python train.py --intermediate_size=640 --vocab_size=8192 --norm_eps=1e-06 --bias="all" --tie_word_embeddings=true --parallel_block=false --init_std_down=0.00254 --batch_tokens=32768 --doc_mask=true --train_tokens=296300000 --dataset="wikipedia_en"
Each number is 500 + 25 x the weight over its row's rms, rounded and kept within 0 to 999. Layers, rows and columns count from 0. Numbers have three digits each. The size before them is the row's rms in percent of the matrix's.

# down: layer 6 MLP down (transposed), 640x320, rms 0.191, rows 215-364, columns 0-39
# up: layer 6 MLP up, 640x320, rms 0.172, rows 216-365, columns 0-39
down215 089:521528467501502489516489540481506542501503497449480494489495477491495490528547507445456494458501521521495525502460489524
up216 122:504454508514488497523535478512490549500509517562481507484518475504500495557485500517491482453496444483506505473525472501
down216 126:497504494512524491501481517511509489520479526541501543452520490493509520489471497455542495465469488461466517527516486488
up217 097:445501488513483499514509478495520444519549476534520451486512496471496481459537513511506490480482503497472497498494479480
down217 096:548488532464500531499489503502513491502494490508501496475535515487473474482492506501524479471506459512487525512486462493
up218 098:420494479521513439498503519492524500459494517467525502517500559513496498470497494496490509478486515478527509495556527492
down218 097:522477514534483503489530529458460495471491533457509507491499553506505502525489465500482523517481515492552499499500500483
up219 095:493476485478494494484461531507515501481476497478512472493518480539514452486467494538504514513479490495499474517483499530
down219 096:467519488557531500466483489523510486458469497494507510495468538521496490508524463476498515480528514524498567495466482532
up220 106:426496488511494475493510477537481548512511497522514473491513538481506510478489518536495501497497487519523506480478485516
down220 111:478489502492487481498534486479480518515484502490454525487523493501569474537482468512485491503536502507498503459480477523
up221 105:521550503525525531508498496474492465475480523525507467535545518524521493500497455509491525525498450506474485513533498441
down221 107:470535515506494502507533483506479489471482548542515496488494497469475472503500545467510476468450490518490495510504487506
up222 092:475525482529473450491505486531457503506462500504477500515505470491489494488514484502533503520474535492520487498489525518
down222 093:459505494480512494544526497502529481492515487484490512465537488460524465505486519495481497511510485519483537494552509497
up223 099:500507489557524509488477498493479496522476544453479544484509485516516481457508486541473560506511488477466503491475526516
down223 100:479534487491497494543490528520525467519518495514520507521516469504486491509502478479504484531502522526516484504568530524
up224 100:484515526485538512494516524532450526516543462482501495496456473474503514466521480490477497511490476488512494478520487516
down224 100:504492487468511470520513513551481485506471502533541480472490461464525465492486517478479562458552515530488488532486489497
up225 143:518518502498528496487504492504505523487490532528522512483468469503526516494504497532518487472491482527462532482497473532
down225 142:492494498477510524485513478504545513478492513530530504499458437487499490508488504514499506490512531491465478501489486529
up226 107:492491499526472511519527481476488447510486467472502522544493509494451535535538528504478515495492509453474446490516529503
down226 108:446529500489478508517517490492475486492452466465516489523497486479515483525542522498478527455479532504517452482535510469
up227 090:521482491491513489523507503472453462499538489518501493510492484504482494518457467511560530474478536490492546474500528472
down227 104:540520489455517539504480515542489509492483474486496417541496470503488508520525484507476477533538542536534494469491487501
up228 092:482456504459488460495502500501526533489476457497530517522495487498534450480482498552480514528490490517500501465431501472
down228 098:545521479493500526522507499527516492509471538527470498481495506465491506516501490492467535453551497518504509543505510514
up229 091:483500542503532524509517502505465485525481475527493520476515486461494514529504468511488490411441493509514524497522553511
down229 091:509473523488505497479517535536511477467509520466516445502499499483515497475493544507465496519509509479521505481476538487
up230 111:518514512518500472490507506455529469496537489459499433495472508512470447489522451495508536519515523456511518507482457503
down230 108:511519475551503452518506481506502483469485512503476505501490509532526499504499508512466513513509506517504502489515511521
up231 097:515481514509508482503525520515473480498515490536512515536517506481480518486507468471479507526479549496483527525522504481
down231 096:478512473533495531481526480544493467486489505502494476524489509517489491557538502517489494472525483476438486545495526563
up232 103:499491467491451461516506491505513507536517499498480486513519519494522485529494495484506521505515486523493440486502523485
down232 108:497503510553448509503491545492502522513536530488521487564504495511503518496536492514469516471498511516540493505498479521
up233 099:493542458514496496508524507514488517517473509505496501503517466498466490500503521511513487507503487537498494512496547484
down233 109:500488502484451511492482494503489459497419531485482523541489499505549488498483477485498537484490500488532500528548507438
up234 097:487484477494497499450499522468520479515510485530507534465471484512499543479486555497550508543508504547467514469495482480
down234 103:476526487496443524533502513435461471481492498496518445495492489462496497541470501518556504485510489483470467433485476512
up235 104:527504488504518515482524518495526491555525474526504493512537493474497493514532482460490471500459519484524485491497464505
down235 108:514494484500535521529551539510526527514488470516497484514484481461519524519535490498465506490454483485489485465494498484
up236 108:499519518524517516492485519507470459469449494537487494494511558511471471475519509499511477545518539521505491483515522494
down236 119:484526477459536468483467518486485494463504497549481458499496501520468461493507482499530493502479495529507483529506511499
up237 099:503529508533526516503494518489524532467527519522517514506519494469509438478514508517491459512489505481486499486466534502
down237 098:518496458489507464449517475467488494508497482494496486476505467508517484517472486486493473524531465483496454512492523522
up238 106:450500493549500476508513487516481514487462463527446499539461507473520521512531547478507507499494510473486490479501510525
down238 103:501504515483511489500502481486494485522464520530470476503516493483488497508492474491508534532528491477513502476510514473
up239 096:526518521468491509492465465514523519469508460488528521466485487475452434544478485536499497511520517512482488481489487478
down239 092:424489531490531521506503510509490523508459545482503494493504501478514512478509547502474481435525528462477508571500484519
up240 101:556536520481545536484543498524482487522493481495507525533506534513472489533512514512484502473502496556505437476519533492
down240 108:511502534486577500456517538538500497489505466498479494510475502487474505439531517551488515496495529544550502514484507501
up241 088:472460500500539530498469465540515540449501490466508529442478492491504463472453483484486543517465500528549519508475494531
down241 082:526514537498456483563486519471536490498504442486518505487530518515483482526557507503484470530470468528515495497527540463
up242 100:500527490485488489526515479519521530468471512559503500474571492517472536473538526502520456497513531486480502496525500514
down242 097:506516504497507529475501476455498510477517517555498523503488482506495521511530504471469475491519522468543499504493519454
up243 103:511520480481454460454486488511506483513521482520520478493516508537485546478509493528553489446483492485481491513515458451
down243 104:500529472514528492508491519487504500518476552521540500503469504464490558492522508517517562493569532487460485539540511456
up244 106:504498522525471518521481543451553479480499489462500492507540517499531475495472491491532509507519473511478500472509490509
down244 110:488499523478487469508523525508498467529530523497481549501503502554511495495525583467463496496492520496503512451482478476
up245 092:537508501495506513490449487512455521515541481518436491548483550541475497505502456538514505520489501470513506514514475484
down245 095:478555479515475494464454485504495500438493517522492552504517521458546467531540500479462493488486517511474484521485469498
up246 100:500475508510485525531513515475475505459496487525515513516503476530510438506565481481508518513499509480475541516521503515
down246 096:449543527474472525491440520537510541514493507518493519522501495492482492553519539478500528518497497539474513509472477511
up247 100:490459490453482552531465497523471488533508455523526496512547543444551530512469496501509464521495483506551521540512516492
down247 095:514489505492501493535465486463507510504520493470521526499531531467518514476514546495514510538443544544510474497491488513
up248 102:533471499461503512496540500526475506533498463498549487497506533525482503476513480506517533427512464465499505474533502510
down248 104:481480530429511496527569476522470545498523515492486505529492528481479528468488500529500508526468493473482514443528484507
up249 107:467506494486504485481529506471508508515507515460499541489532480488477520529482511524539535517503520523500525497517493559
down249 125:548483457508492507512496474538496494488498507501548455547440552522533485511469468449509510475472484491493489506471529468
up250 110:518483507490503468460477421492480492497479500546559450477500488472513498517463466507525504497455563495445509497499518502
down250 114:505501471529467488480483524484502564520516505530465514513475503469480473481486536505478474515511540476434463536526512501
up251 108:527477482537465501524535474529533489541522487480462460456473543520507504449528513477508525499529472480490521492499503485
down251 109:478516480511546471504483523553549493499494489490523492515524494468471490461476519514519524514523524499469468479482559514
up252 093:494476501438486502480486538482483493483486516478470474509499482539495482499559509573507495456500511484525506525512529510
down252 085:503518497478490507486494494513479527517470476521450503525508546507509505483527479498528467553538553498498490532479467468
up253 095:473507512501505467478496495506496447483494501512492508521488533494477518514492488529492485479516467497496477484509536542
down253 091:526482536503496490488494497509497468527496544468487536473460513524512484469497474511561527485507499501510480533534541477
up254 106:538500500508555484488492492523482451521495488490502498510511504502508533484454488493532537509462521491508508496523496500
down254 101:499495524496537504488499463507451481543521500483478496483510463521471484463514477475513510507469535492506493529507464485
up255 094:466468529540507437437501536521500485477527512545511461491509505519476524469496471491504446495495496452497508505489522469
down255 090:509491514539509473525488501508512503482530500472514485520475455503503501486531488485491465450529528500477508513486506528
up256 092:505512507512496509489485506476501503480478494467485520470514502524506523536512462509536506500522467534465534503535477560
down256 094:513524526475543503488507539494463469535523517505502518519437526506519522517500529495509497532526501519472512454474470476
up257 098:492493482494484459481505495473557522483522466493504466529482522499457517469507507524531494547478511544482478449511512520
down257 097:502549521491500542473529471439524495478471514494498540522496530472464520503509525479502478450504479506497464526483466476
up258 104:520471500500520516521468450481522531491514483507530481530519488507533495459480553493490507548489486460521540508513541464
down258 102:507513486498504443506481453519480519482490485518532492502468504490508540493487529500466502469466496503512516481515534474
up259 095:496495465493520525482475513503531505494484475472476479456520535552455472505535491509506566502508420467508491514499518517
down259 098:501500481454501541464511484442492504525504528516460532580510499522533522497490541511475461453477519522493463482516487536
up260 102:538502503428467490511476539500551500503447467514497557476537547519469467476508505548511499481484528552513483515541496508
down260 091:508484497503493505512509530505517531506492500532483468487541450460496489532510513498461519456506490485505522475491476489
up261 098:527495474509478480474526463490445474506511482498478501469476498497471494502517506503510517488493517480473548519531538462
down261 096:480525480459499467548509480502521528532512518484465537531532468510543467490512461491502512486541524500493506479520526484
up262 104:536501499470434517542518527519508522515487525483527500444496502492510492514501497477457487516518487540504494534504510443
down262 096:525488510476506455502487453511507475496497504484518476520518481495500502532496552493472503494483472516512507503517473488
up263 097:488519476497492502491542504537487515514454503543515500453482535460498473487532532540499460519458513507467524535490481445
down263 103:511502434490494510498483532507493488519447518480470500474452498537523544496451525499476539468503523423524549553483548473
up264 097:492486475478511537527482483450520453483524525542484546511548471554502530488460483537473489522516491488525518509498490489
down264 100:472533492451488528550493518475488496483527495551468475503527479432512508509510486469494478460534490486511504499513523521
up265 101:514509471483464500500532467498484472480538511508462524547477479523546462461510512530458521513536518529486504515492506429
down265 096:475491492517453499458501503480511462470471529535479501518502523504488470509500512497520506528469494470538486454490506518
up266 104:493447480484464486474487499517508498497485486533490503484495499494508483504559520540562524520476529470481485498510491492
down266 103:493451489500468480518480505472479501514501510528479481487510528495507485522483489487533475504495529490541483574490507488
up267 099:514485508514493498470523469499469481498510500533437466486495508539501475455508526491505516473504454491460490491547515530
down267 099:545499491462524554496500505469502499488488495488490473483495558532538465474505479496462494451488500508512461474518489514
up268 097:505507505516472510528555494473533465462519537516491546484502549543483492540504503506474520491502504457508534498473505501
down268 094:494515541522470480494487443479511491511492508512444502517500489522533479538502533497520492477476517493520568511500508509
up269 097:449505488476507495479529511517481493500483482529488471489456511498505531474469471524537513494479455512516509523507494498
down269 093:488494492476511478469474508528511483502496496490532492487456514528532496526481448478482530538530463498478558485458499499
up270 100:509490467501454506511486506498474492531516473483518546472518492512549480462492500487488480525525471517502489502493480483
down270 098:501477548465511549466518536504483441550497518498490520500506479487488481522496502502527512472525522521491450472450532520
up271 106:472488504526482501506508517539490524521499477513506509491512485471473495497486465492500499525490472477519471528508453494
down271 108:515484512475513530485492488498496499516536485484512495496506491526460473489503497517473514479492502476485551493485473543
up272 109:497505492488514510524501488496501483515557452492531481472472489495481515502502504521552563460456471466476511520548504481
down272 107:521566470554534481532501477532462465517479521526475515493511467488516540504534509479458536480498483486508498469520465499
up273 097:504486536487491497557525503571536512496536489523531495480495472484515501491457451489497489528526434545527495482517496535
down273 103:460514474453504512502533485489508470524506484492495478473500526474513515486482539483451529495517548482498490480530469546
up274 093:537543497458494506495480490533497454496552488489490469500511526490476526450464503506500475512502513526491468483525505491
down274 094:513518496511515505503474494437538508457465523521567523521466477514509519532504504450492459513505467508498515466504514505
up275 097:511526498515520501535488477504470520490516523470483512514551492529488497528543476464476507451483494489474505480524525511
down275 099:477480510529517543456433481512514488498551496473495463489488498457539518495520524447509498495518471496544489516467557493
up276 104:511510487510486497504480510513495431515544486505462514503531495481486518534499541516512511529489452509495564505510526476
down276 105:488532482484480471473452465480499472535500510504512551494512512503557503494510502535439497529457482474522527517522520505
up277 100:493490497499488470484490511525466502517489507501481521521516450505490509487505539507519477511506459480480513507439481515
down277 101:490489507506496478491494522508495486529531517466523502471483492536529472534527522498509477488471462494534530537477524529
up278 104:536483501509512516464535499547526485485482450540529468486475487454536502497467517487505442531499502535516489520482516463
down278 107:502473511523510517550518504489491485447507452516479479488464498454520472498525499485494492486529503464482514518488503520
up279 101:478499463491467513532511537500473469468502546511480507466516513499466490517532487473471545534511509499491530533527485486
down279 090:509488493483446508468506474500543482542488526477483457530482468524487503523461514482503493504512493508527520490509492472
up280 107:491533501502496495517500511499487487501526468502453498495477547522519518513491506489522534463528533527481514475486501514
down280 113:509522494482532515526531519508462500449513471491515508479485560529512533510506504489480495495543490476481529512516514491
up281 098:482473544484548491498478512515469526507507487528520477522481500480504496524489465498494469508493467518512459510513524499
down281 096:494499488472476464494537492499522539507503550469488555452490441511527469492514477499543505508455513446534501478513499533
up282 110:505524470511471494507479461458493510476536512494486524531482486489467455475523454495510525519505523495471492532542490485
down282 110:500485501530478519569501502533500492478521499437476496479499512546478471490541496517511495485462506537485520487528509506
up283 098:521503451562519477488511491480541494510468509469472472494456494504462477526511461472536465493511495489525536474482495526
down283 100:490495501468486534489520496503491483474535477459553511513502528442488501475497474490535499505469518516564463469466507497
up284 095:509489527473509501454513511488491506499528500437518509485471477521472519510519479501481505506496511473482463509549477504
down284 099:485493499530482494491476554485526534517465530457513455494458484527468495530539521505513489516532475515476521488474518450
up285 096:531493542500475524466510477484509521508522485534492496528465475527475447437552457514530507495476491514465503496515471502
down285 099:488519509519494479513505518516491448476510501569535523486481483586496493476521473535506517490489491526470525477484491491
up286 093:517452529524479493512480502513469529511500488511530497527462473487509512530493516465511504506512483470515515519520561505
down286 095:493453482514516517506591500539505456475496478496508524465487513533504511474509451549496478516461487482582533440548519495
up287 096:530525485471539553489491529487500494470491509484475505529502461471514516499513500512505481504489512471549535505509501479
down287 104:523509480492484526471491500511522464505500504488503474508475504519491472547555502543506526488545519489491480499475486489
up288 100:481513514531500515506475525498492531490460483497504489485496516491522520523481477520520491492511547487505500509504479519
down288 095:446485454523492523533466545518484517491498543482495496487487497458442501519530523508469498479509472458487505464485446512
up289 099:527524500502455519510470501525474526497506503516482495471506534486479498467457530484502529539493538433549506512508557431
down289 099:480460464501514449494498439446496506508496516495457452502520494527486502505529520555533507527531427498516505554505491522
up290 103:441539494526478557501471498510491500519522491511503491512467492456508547508481504514470487550504503501493457468459454506
down290 101:514508535487496504464481502458499555472495483497468541492502469544493514544459453509489480515526476538540520518525483460
up291 101:449521590503532525509556473485498524502506513495479509506481483494511501522532553492499498529463501487518495468470515460
down291 094:449524525517509513518518494495453469483445539482489527491492478518507518476561524519433488530478518497522486527495510477
up292 097:533508555499566521494529504516487522493487480543501511506500503515530476478538504517476528478465487425482494506519522495
down292 092:488499515509516499536493479507464494516539470483523526536549511518507469491525471525510478504510475463501491485489493466
up293 097:547533510533525505569513472505468514543495528538503499473501496487453502491501503515508459521487479472499493515521476510
down293 091:485484557496461522474501471472529491522460500501469536443528487494506524484472522542492483492453490475500505467497513523
up294 103:558502460497516509503505506507483457491526494476503467499514524521496524489495529461509505488483473474511492487464518494
down294 105:494442516507477468465517506513476519540512454491480517469489486521546468456467544536500555511470511528533513495448501420
up295 097:462521493526481451510448476463488513462501457531550514513501485522490501500490482470528459510470514540503536521469480505
down295 094:487478506482538513474520512520457547466475492449489470506497472477497516497479523517457577515514510487512477469467492564
up296 099:505509479470477495520494455516511509481534509490534506519484513479470532486476506524536480510481525494530514483529524500
down296 103:497521446541486556506534480522510484519497545506537439493474492486516499526487506489476439478474496496509522496467494490
up297 096:527466487490471469468507495503456541501476432490457530500494543452484511503483535496489466474517546490430503524474554497
down297 097:469521481516500510506526493558439504487501513481534464505512495519501456525467502509504455523502475510503498473493509519
up298 095:477494489560485481500454520450460485495488522548487518520483518500514510461464488539531489504508537509522479485508481504
down298 098:520515526522518498509510478476474464516463525484513516486474499540493499510507518490476481498471482510475498487478506507
up299 098:472486513511533480480474470504470505522518499510491514503501532465493483533518513510512485497497540500495455477499518503
down299 101:478467502533485510496482533554495511488461501523455495471530468488506507529434480496479480511528494492525495508482534477
up300 095:491506496501511505486497478516517523500515470445506490540500477499461507507492501466482471516536501465457476528559562456
down300 086:488484467495535511488504494511462508501515528524513505515450537526533517484458501553573536476467546523504457460469474511
up301 107:551525519499479496499510514480483487469447487492536500528517505505529526484523464518451482465506492524509463496507500482
down301 106:505563500528518482496540489489494513529469461492508518537524494547517492481464517470505537511506561493486502517511495493
up302 104:492496480489480494480486464476492521496453473515496497514532522524500568496503530526496497511533508497532495493509481487
down302 104:482508481521528485503540491515468510476427502535491474487507503500503491506510512523504498506501523477497471467501507485
up303 096:498517504528493545479524465517460496517473460502477478461495485510500493531526532504516533502535520478452477472503484494
down303 092:534490454491459496481449472498500493512494548534476502511504519512521547476524465533487461470491486477514491449481500536
up304 104:538457497530507549491516488519457537494516534461519497467498538514502515495484535486495501524507490475483470495517465551
down304 097:519493491465495468476538450502522501471445525434479478482482440515476484519490467490557507506461507467523508461505474475
up305 100:502496500554490483565534512493482503528526497493505537490546495507526514502520522502484556446483513486489511463493474544
down305 092:480457496496481539497530491510510487496496503466470481496498498494478490471549497526442506511499532563515470482476515514
up306 103:497489485456506511492525450463506549521465462526476455479473516479524504499547495483495468533536489414492524510526480487
down306 106:507505501542486526472518455537519531529440501480503536469494497500499444524519506537456477542542474494495514476504514485
up307 106:498531535453487509500506570537488528455531456492458475530493514506500510525489528461534491483438542455476500525503466499
down307 107:493515521506524509519520489496498524533528470497526522502495486519490470515505526491534520486472498470461545466489483473
up308 090:479487511522518514519548525499503485454516455536511501509522485535499490496524521524495488479480514491524461472526483499
down308 093:532523498492469488512499517502514470521529512504483495526520463547488468478476522518508489527509522497506513529492505514
up309 106:528482547524491490516479509476472463519519500534506480459491495483479514499486509501499484493480505440519472514481484466
down309 101:518505474496490496517501492506475499508512475495475495443475478534481488495445528542496458515506491460515436499542508530
up310 092:512495530507531505528521515510455545514470535459514507509466470497508478479533500420499478496549521502537519474530488552
down310 096:503488537499520511487481497551521513521509498502530501502540552504488508544507501485536484527549486505511497508462510482
up311 091:472505507455487527521470511509456520498494491464510455519491534517467503456469519522524463505471503496495534503436525489
down311 089:506497521524493492463519528470540498481485491537526537520495480527474490518500540500453492514495539484495534558535469497
up312 088:477531521490514484488506456483480491471493474541503499509474474479547484575508483519520500521480491511526502496432472486
down312 090:489479497496500517524509491497499479498456546476481514510543530469463456507478458507530528528508519476511543479517515501
up313 099:514433434497510522544514510508487451479542531474450519484507492508496497509519502493509549499550502467537514507482544442
down313 101:512477528458499520498512557482507510510533481520463451537490492536544549500485496502505488484436520510509466553527482492
up314 098:507510521480499488481480496482500525462459475492492508508552543469483463445455484483525521524497496514512493475554498485
down314 095:506535542459502524443472534504502496515476481550544532458486529532500466486476488471506495502536549502444483499522503421
up315 105:578469534516533527475489484509540541511507493534515491543506475477516482492522481519487526497487481511496455509488524477
down315 106:520446494489504518480545480477542459544520520508488510480493493493504470502484493513481524505493518505475470505479501514
up316 099:479502537485505458469489523498486465527486494521500442486536471455492465456517537519484482516506495492529482510512468495
down316 101:559501505476502473551512516505471518552497462466512483493458494468495471484519482515524493508501514469502519506474512466
up317 095:492494504494498530453527489461508490476525473527454528468495489470490438512544510543490511509467499543485561490494474519
down317 093:499506480497534514478445512502490448537440500471475486484461502456511478458518508503520532464501506511505478511475478494
up318 105:514467523504476503503554521480499521502510498499488528485489515483499499456540520526500514477575537466549528511537503533
down318 102:485488485493501522513524488504534510491505527483505511459435505469504497469548513532520521485530539448538519525479506473
up319 100:455496512457534475497500479487556494505544479474493482499515462510493468493536494503481495478483551492540497534517479508
down319 103:509468554543494512536502499523529466499488484549494517485471451460511485478520520441508462491519512487521480526489497500
up320 099:494477485464504483487497422487584507494547451507530520513540541501472529470489480491521528457492520518476460460540517468
down320 103:450477483535540505539518456528480494484530485458551529443513535518493506469486557478556507473487469496528528501429515459
up321 096:545524500491534506489454505567536537493517510504531525493535425533510557502478505471486517509492484507492509477531523492
down321 093:492562511504503502491498492467495464506487522502539524511479484480501484520524498489530474501495487521479502506495509507
up322 098:504510526466482496484452490517477523493497444508542514517512510522485467509525501483478488538486499505527508517528503573
down322 096:508497509471503496488495487484526492457480487485479515478463481491492459524531507457501460481506531516537521491496493564
up323 098:511451526472503543543462487458517496512484472518497509521530530500539535495509517475505480511537498477517503508434475474
down323 099:442512471555503499488504461531514491504473485459458493505521541461497508490489505429450503512509529512468491545459525494
up324 098:526506511491477479516488505536510437478468470490496524517574518490507506482479499478530487513515495506532476446509487483
down324 106:458509464522498508483534529526458498500514532472519520477505570519565493495506484478461500523487474470494427491477528485
up325 102:476536526519522517523480492519499479482567504525503506530517509494533489469472516495476477504510518498524498513531548493
down325 100:483529502532507535507497480518517472511464475526502532565526520477511498532509516492521515529489503451463491531509503536
up326 096:493475524489494543484493510515509525466483520488531522493481437502483504504541540523539472483511535468502518448522470525
down326 095:534454501477489528495509491536468462530485613504455510500498547495514521493493549508483470527487477507521506524497512495
up327 114:498558496482489539509532484515467484488494454451505544525489550510461522485547554525494533498522486476501523523528480533
down327 115:487545477487480493481457509493471449463502495489494486541468535503441544528512497493530503557529460498477489536449512528
up328 108:514506557535509508524513526466491474470481472470475497541502467506467503485497517522508498497439450518537539517518504470
down328 103:512522528492507528534529486472457468485509520466478539512486487533439534492500500510529517496466487525466514537462489477
up329 112:505493459526492501472519459526517483507510489517492464465513465481429484496527503467468448509517519469473514541504551505
down329 106:556487487492497510522475494520471496494501501506483467480540485525481458533505486532462513505506489514507506475508494501
up330 103:518511522503526526506535524493485452482503517491511500513497470457502444495502527501508447544464523513479503485503549510
down330 106:469491515490478511510500521530467511479457504476526485474462488508464526473494478495473492491514541531484485543582523491
up331 099:478459506528494526545474516503467441518567478469482491515444478521523512491505511527491469478553499478503441513564481515
down331 100:505473515500471485538462549523530480525513522482531521475495491498508541524512486484490504511496488456487517529497513530
up332 094:495513503478463485491521487504485491466480495526530528532499485464501502495495510473466537497481519480498509494510498521
down332 096:458498469491493515477459500476535516492528488514505461466476474502505539474534478499539509465538506489525511486475523527
up333 106:495453489467466473472479455505475481544460484500497525518485508527504493507463566526525495500519491477562475509475484471
down333 112:484484509543454449510493509480457461459489481508486469503527509456534522507484517485535483502481514486535506537523434491
up334 099:486493533537509472487494534449453437493514459486536482472520499502494475486517504486488502499475523487487511538478491513
down334 097:508503529519488527513490509487521524559509486479518485502498514519495559525503468491502504469474508486520527530533460469
up335 096:505528517516465518507525513473485497497490515525493472462508508476504487483524526559497492497511500470470517519530517530
down335 095:450484509542527512481496552526455500528489506520491529512526480478523465490499523539493479513483472517510500512488544539
up336 096:529430491447496495499521492493557487540486517456494473500497526512541474470520468551539459534466527509492516480524485497
down336 098:501537477485505518502538496518471537508472486496500532494521499542545507522483490542506445509477460483475489545468516477
up337 096:509522501513469434512536524490516489493470479465478527527512496476511507539485483528515488508470491478479509488494506480
down337 094:484482497552490483469500531568492494510531477507533489447519463484517500463502503506507519486534552481462483508473529525
up338 098:468469503506528532528500506529493471476506434500471502520529531505481535498503494518494475527482493496458515471491493445
down338 100:532489494538516499525502487569495474476481527493518560484524523487529514484467484477517532509546491485483481491503477477
up339 105:492488493506449504465545465514495508520515506498483487528491466472494478522529525481507474511509463476535467499562532492
down339 103:504518532515420487534496477507471506505515527487486503491515505510520462544479524489524517502542517526503503515503502461
up340 092:495484505479510493491502485519533492496497482478488489482515519494491479543485534504509463514512537519506487492524484481
down340 096:487461475463513565462509467500467524566518510502438497506465467508536468526481532482501488494473503514498500480462536490
up341 101:472460500481489540500535488521500530483457500478515509490489517511520557487484514522517490461495450518564449515462521479
down341 096:507540550485495469503484463467498472526520515492533487550452529479526491518474526510522496507470512483469511504491537498
up342 092:459525534482518518492504475523559432502453472459480473520487468484475492519495478502508487551508516524502489484505496523
down342 094:514487492520561462526460523470468482496521510531495473499521513487502521513473486474516483497474516503505508485467512496
up343 095:477466531508508539501504497542527519509456501532506519531574491530549514515518486506486484521493495520488515519462524514
down343 101:532509509557505498539481524470483525539504505553474517497481540506492463481498470487500490516510502481480518507507515513
up344 098:442501488507500543531489464485516507521515469522534490507526481510503491502558492475447471527495539470517506478483499513
down344 095:476483434505514477515526505514493479529461504503535464514472568545480501519473500483518494520478492515459452484481504492
up345 103:466516476502493495524506473488494473475479491471525479490465511457502536454499493506444484488501543537461460510488536483
down345 097:453502449494497526502530472505502471465501500496496504545470488487530485492494466507514493504551534535525513492516524506
up346 096:513481502516539464526512508537465464477501511527450492486471500474474515487484478488503484528489484546450507465512499536
down346 094:463494493474497526511452519499509462477504519496510466517482527527479476488508506485468526477476523512499535519521496481
up347 105:518530533499535487490531439492524515512510482471479504532500510487497538488504460486469499503507516496529479503470500489
down347 101:468486490500516487526531517468532523476557446527488542503523483505495520546512511478466475517473507459484527532504527516
up348 100:540509526486484499514476516494503468536481510466491510541540541502505466558519504479520486488531461495514477528504481508
down348 111:511528469486530495495489521484530498547513500473465503534505511537466491520539553512520497490466480519494516457535474540
up349 099:494466527493480479505481493514508479514544461493503432485523525492528533490533484514490483483526465492480506513473509453
down349 101:531467532492532486527524516495508516483489484474486513527504487547529499492504493468507534510490479504474510548483488481
up350 092:504462508531518558477445480542508480520485483466477509482493492462457500504484516529519497500508542500480537470510492503
down350 091:469555465497521482471484498473537488496509483450497489508475496507514448479521503485469517532499499510494514504519559498
up351 102:462474487480509499462513496465518505531491481517485508525519460469476542460442498499510485491495488476446485486558516503
down351 102:463516482501477512448486468515551481520539483483506519506486535493483522508490496512499539455489517518494461524508499511
up352 102:491520505521504444491475519533503498490536527522484478499539502473492529522467495517497503497483480502500499511468463509
down352 105:522508524497495488504499499511473537505497451472509497476464475497533496518516522514446465493529483530519499500493542534
up353 110:503453485496520524518517519497509506520542511516503489510533520469497466505505535447501508492500468451487472523470523521
down353 112:475496472464544541481518509464505488492542499499453524517482525500501509490522509492518535496491517530431450540492494480
up354 106:498479538528517498514510500492520469522501531465483546474542513508494460544514511551477453510511471475466465446521513489
down354 114:502501501542490475510532516430530432494494530480513552522527477481547513509477504542520512527544502497497503492513497442
up355 102:512453502506502508498514523477453504476488501477483503471513491549508524504521538490480538486486493471466517507493513490
down355 102:510509504459525497509513526472448472461551525479511494482527510533549526513511480462507487464539507502525536491490518481
up356 100:510447474483520479518481534543479496515502468537530471503509477489503455478520469493552469455507483498477500488517494510
down356 093:466516477485552509490484520505473503496519498486518480541518513531494498501495497504470486526475513486475505516464481535
up357 100:499505495514532523472494497525493534500508438512493506495522519494506502490511540481496477480524456486478478476462478499
down357 097:567484523507508502483487502503543471460449522534496498474491451474466498480474461525509532502544471522507474492494472534
up358 094:496524503492531494493503554518470511514441532498523438507487507484521482497530507514529499510488537491544495486530505490
down358 093:488527490507486542444509505468510540477544518550541520572529458511486477507476506546480443444495526494510529505501468546
up359 097:517527474511474528544500483472489532460523480496539539503451533531480526512471485524529475505497522538486514439507543525
down359 093:515513526528505524520461520470516509495475517546496490492509502487481502537490474452488552493527488513520475487491510503
up360 101:540452497534466513499505461495480515473472507523494531521481467514498527465474561486488515480450494476502508486506485501
down360 101:520502492493455531510511499477574501467468469522505483477556515529499501461489506540524510447474539460499466521534484488
up361 097:502465513506524494492452496499476514482553511521530495485506511486521489487486501490475454486472519535512500482501492494
down361 092:517491519514539519453538514504503506483516490512488487528438471509484521515514506504519481551503467506537515492544511478
up362 093:461499516470501522522487502531480531517530531499467492480498493500511500521477525495508513482556494501505502522515564476
down362 094:501490519508534499507515490546479449511495463465478498455502520496503470508430509518530510512444517475489489461480501553
up363 104:474526557462474511523466516508541527472489457474514486500485504525538511485503493508508498503518480528540479533492482485
down363 102:538496527449491513528508507452515507521464470452531530503475512522481492464549505527497517478467495475508513503531503494
up364 100:511528518518468514477514507500532522505504506492507472538530533551478521500519505490519462522506499495480471504502497516
down364 100:486483512479507536545490517503499525453535527461510506486496529540502503500503490500491501441513483550474514476490504462
up365 093:525492544497479505520530516481463545512503495483490533510459465501535473492481482497498463491450487516521510493499530490